Weights of a small transformer language model: MLP 256 GELU, 137M tokens.
Each number is 500 + 50 x the weight over its row's rms, rounded and kept within 0 to 999. Layers, rows and columns count from 0. Numbers have three digits each. The size before them is the row's rms in percent of the matrix's.

# o: layer 5 attention output (transposed), 128x64, rms 0.077, rows 20-31, columns 0-63
# v: layer 5 attention value, 128x64, rms 0.0611, rows 21-31, columns 0-63
# q: layer 5 attention query, 128x64, rms 0.0623, rows 32-40, columns 0-63
# k: layer 5 attention key, 128x64, rms 0.0621, rows 32-39, columns 0-63
o20 091:578538430526545513434534554470515467480479623444544568452501482517507455493512466360451417562482507485438517483636519519540514484602437483571484473539463438470470476479511552526539419522490514
v21 083:476563514472440529480508484512490427558460436486499428439499576567483544575647503411526504462499477540578469420484485490470348432523423441508502503498505564533553537477494425508530523528534546
o21 069:512539570442474456437455447423465531516481601545502565559523434498473477562499568442448478563490547499553492634496501542507411459489579461518505503500552564408601500432532481504477457495592506
v22 105:531519514483528528493608441527541666533506470515510503478490447512615476480508494497569552510432500490476427468494486495422570482446482468589482513471539516537508458399425514472439424612445493
o22 097:502458497524478492556439547451598474432577501427419459546546591396450532448501463505398516554545430550544547454576434574574517455558543568482537448460499480447519468534525517510527518462508550
v23 080:563506479521503492483547515483437429497395510497405493501478496478520479426394490473493500498544399446574488467504534401571535525590517512484452585519456546545501450498493491550594519626537411
o23 080:481471658419536463524483570491497519470480513515577407476512493450458453469614486442540531540455536516485568489555444481473473486537540535481531473478572418554491520462499439581424425478470400
v24 081:497513605575511458512528481527486510501442423507489566462474479584518477460510423496490457504650498453557494505440405497547529520475503501474397480473661501443478527534532565477561515490527575
o24 088:487529493357542499499504465478543490570470421472496555526573550476493563415493491504607541535441466520493510580524607502472505530546534531464437546588508502449477392570424533513526507415447482
v25 093:534404547515613492527443424509479502468509565521525442446496581580563461542448458557541476523556586535437505486480529493408414501484415563540483479419516535493468436411496447485588499487532480
o25 097:482478500549385538582575562387535528473599508447535509497478482607493473464543460403427497527434429523506446518535510446529521444463524481574530571525472491491521524500498541491497448619422512
v26 093:457471524566509516488482408474534491510536476554475477470526545445435603432529488528566504523536451462550509513500462394505554534467420616537405487581492431443495435487418478521508620566515479
o26 090:487488543392524451467547522469556391513507503465466478455552518569560496465503534439504375599479505513413555412449460483490552420482547488483535520455562542521523549510578522532504418457415564
v27 106:514495546542440441491541446499415471436553439503501448477509503435522402564490523436407518437476542562581537481534407593532526528438498456537467454565492516530534571476577622550482506490452453
o27 098:447543472497532581474534519539611451496391562557538543505369495494493439455448458553583594474478464496491497565550598526463510464487535488451536466501532514498471432464542406502590543453509532
v28 100:511486488490476489485496487449443454449513412485536363558536569476479515505538488577532553472499497472410438527548485491405564573534523527605450381572526504432548518433466550483508533495515595
o28 097:476470503501487576525479496426548612509416485515361505477461425604501496539485464482487389485472555527489452478414489509529424568490519518483596474524514581588527404467464480473516503489463543
v29 099:500518549554472420475556399460470545544451504505529540557501463578514501509448557525539457447502395505509466458619514598576438553521430514389549455510544457539430443505446489462480500567526457
o29 090:478545534523572458470471511542496495452408536493474618544531476497513439506574457466530580510584610458401459489440544452474542493398470520462535498554507513444570508436427542503481507405578504
v30 091:468520537526503501456450549451541425489675458465541483503544459535492550486592462466517543462529517488492421547408519579521554463545496417494499420457505456512522580541591521516440526448461416
o30 093:520554420451490468494497495552429521499444481522485533486529535465437563455511585543634564494456459494492502541448472405563482501397554468483513530472506637552467480421523499435555554420496559
v31 104:597539487509467529574536500549442564474518577464485533521472447476473569469543560503485477555454513456528525528558469566513550491513385485461416643489479473558477535482431469449563427447439406
o31 104:443471634517546507464498502463496408550470507493509469490446560436551407520436442564446556489573449425527490443568569429462544535513540582545522463441532476514513489569451461494402536563527527
q32 086:475505523500472479390528525526461497479493516559527580624554446470542448421528567526579495436445500514496506637467468474466486447376556420479518482448466570507497575452471487453522566529505529
k32 087:481582480529461475439481511504436504468488549487487461608544484438527570465501502523554431458530567579542422582455461495431455513320491454478503499545477560451518588462517476507458575510552482
q33 078:435470462454536450583478590501563443534507541414498483436422541492506535525476460448456554562556486513475471452515528552505469511507502591507423500564491389554558474574555612521455407490505567
k33 070:524531482526469471488558488461493480509556579447446443431497542605407538524526446563431526472507508446519528434528554486501494592569393565543552501424532485470501357578524534517447453532469487
q34 101:516474499431555496542463557488511497532424464406487459473473479535467620543407497555461551606526538484472441477493451562545456513527487523503425509609479378542571451481504548551528407498512549
k34 081:523527478492500631556552535490514509462542451484520544520545457588441547432538538514423480418498503453493526519499446405471469475426507434424423513474530523536477523501484593579560489582372535
q35 072:508456492545579503538443476526574462438579428500488505452422519526479507509539520470473595432575492522393509489568643460486499557573481559485493521391535434537508494598506468525446490544509468
k35 082:498503585501492440527509531527451506496552559492472453520520597530441492466535480563492419418501524523483373606519530529544470552452531498484508536481360566509477490477463392416482576439520445
q36 072:522571527490401527511476553543517432572415495475443482475507541532504509432418500524573434420432550563536432605409450491533469460433562432520464578542442520515505433482559461521520521506525563
k36 068:530508467605495535505487540458539558588580457442444476499457536474497406426482476483521485466492490512374512566427451566551454425495488428503415519615496526546519461512473519507551526528562599
q37 071:514512466528560507591383470502485415545532483511455449422475580541461535607524490504376481578551472517477435504493551486533483370533483548539509493590520441509466481545507466448485448513577466
k37 079:515484476455475558577490489456441549519503628476490560554546468595428528481519445496560531470504542446513440539443480374548412414437534524510478475485432503508514497481488571413419553566536493
q38 065:458597547463464441459422447477494514511494421576440560470488578422609432541595506478542443566497485578395480514542492452574483448450428463528555483551476521500511529491472449513504493459536569
k38 081:475543478537459566475471446397535560403451496548565449486515535516532468571511500539612495455525410487545464551480494550509613514493498402493589509586461505511443482489447416446505517539571447
q39 082:500433559597511503491505507487508470485579585654564445507544507508567443487455565470468488445449417480554581446511535412515463488492501457492485543433490611510423487579466509513457493553530456
k39 091:539491587432461534468445429520553493543483431562590465583563453493479480546518514483455565411506481515597423457580502431562479498499506516439461516544503519549491489556576410514393490524528422
q40 076:412573453522455505600501547512464514464529464522440480439598458459635541502523505454521486488509491506556518484486483547527472483467477573534411571548448450399379536481509475582456515463505575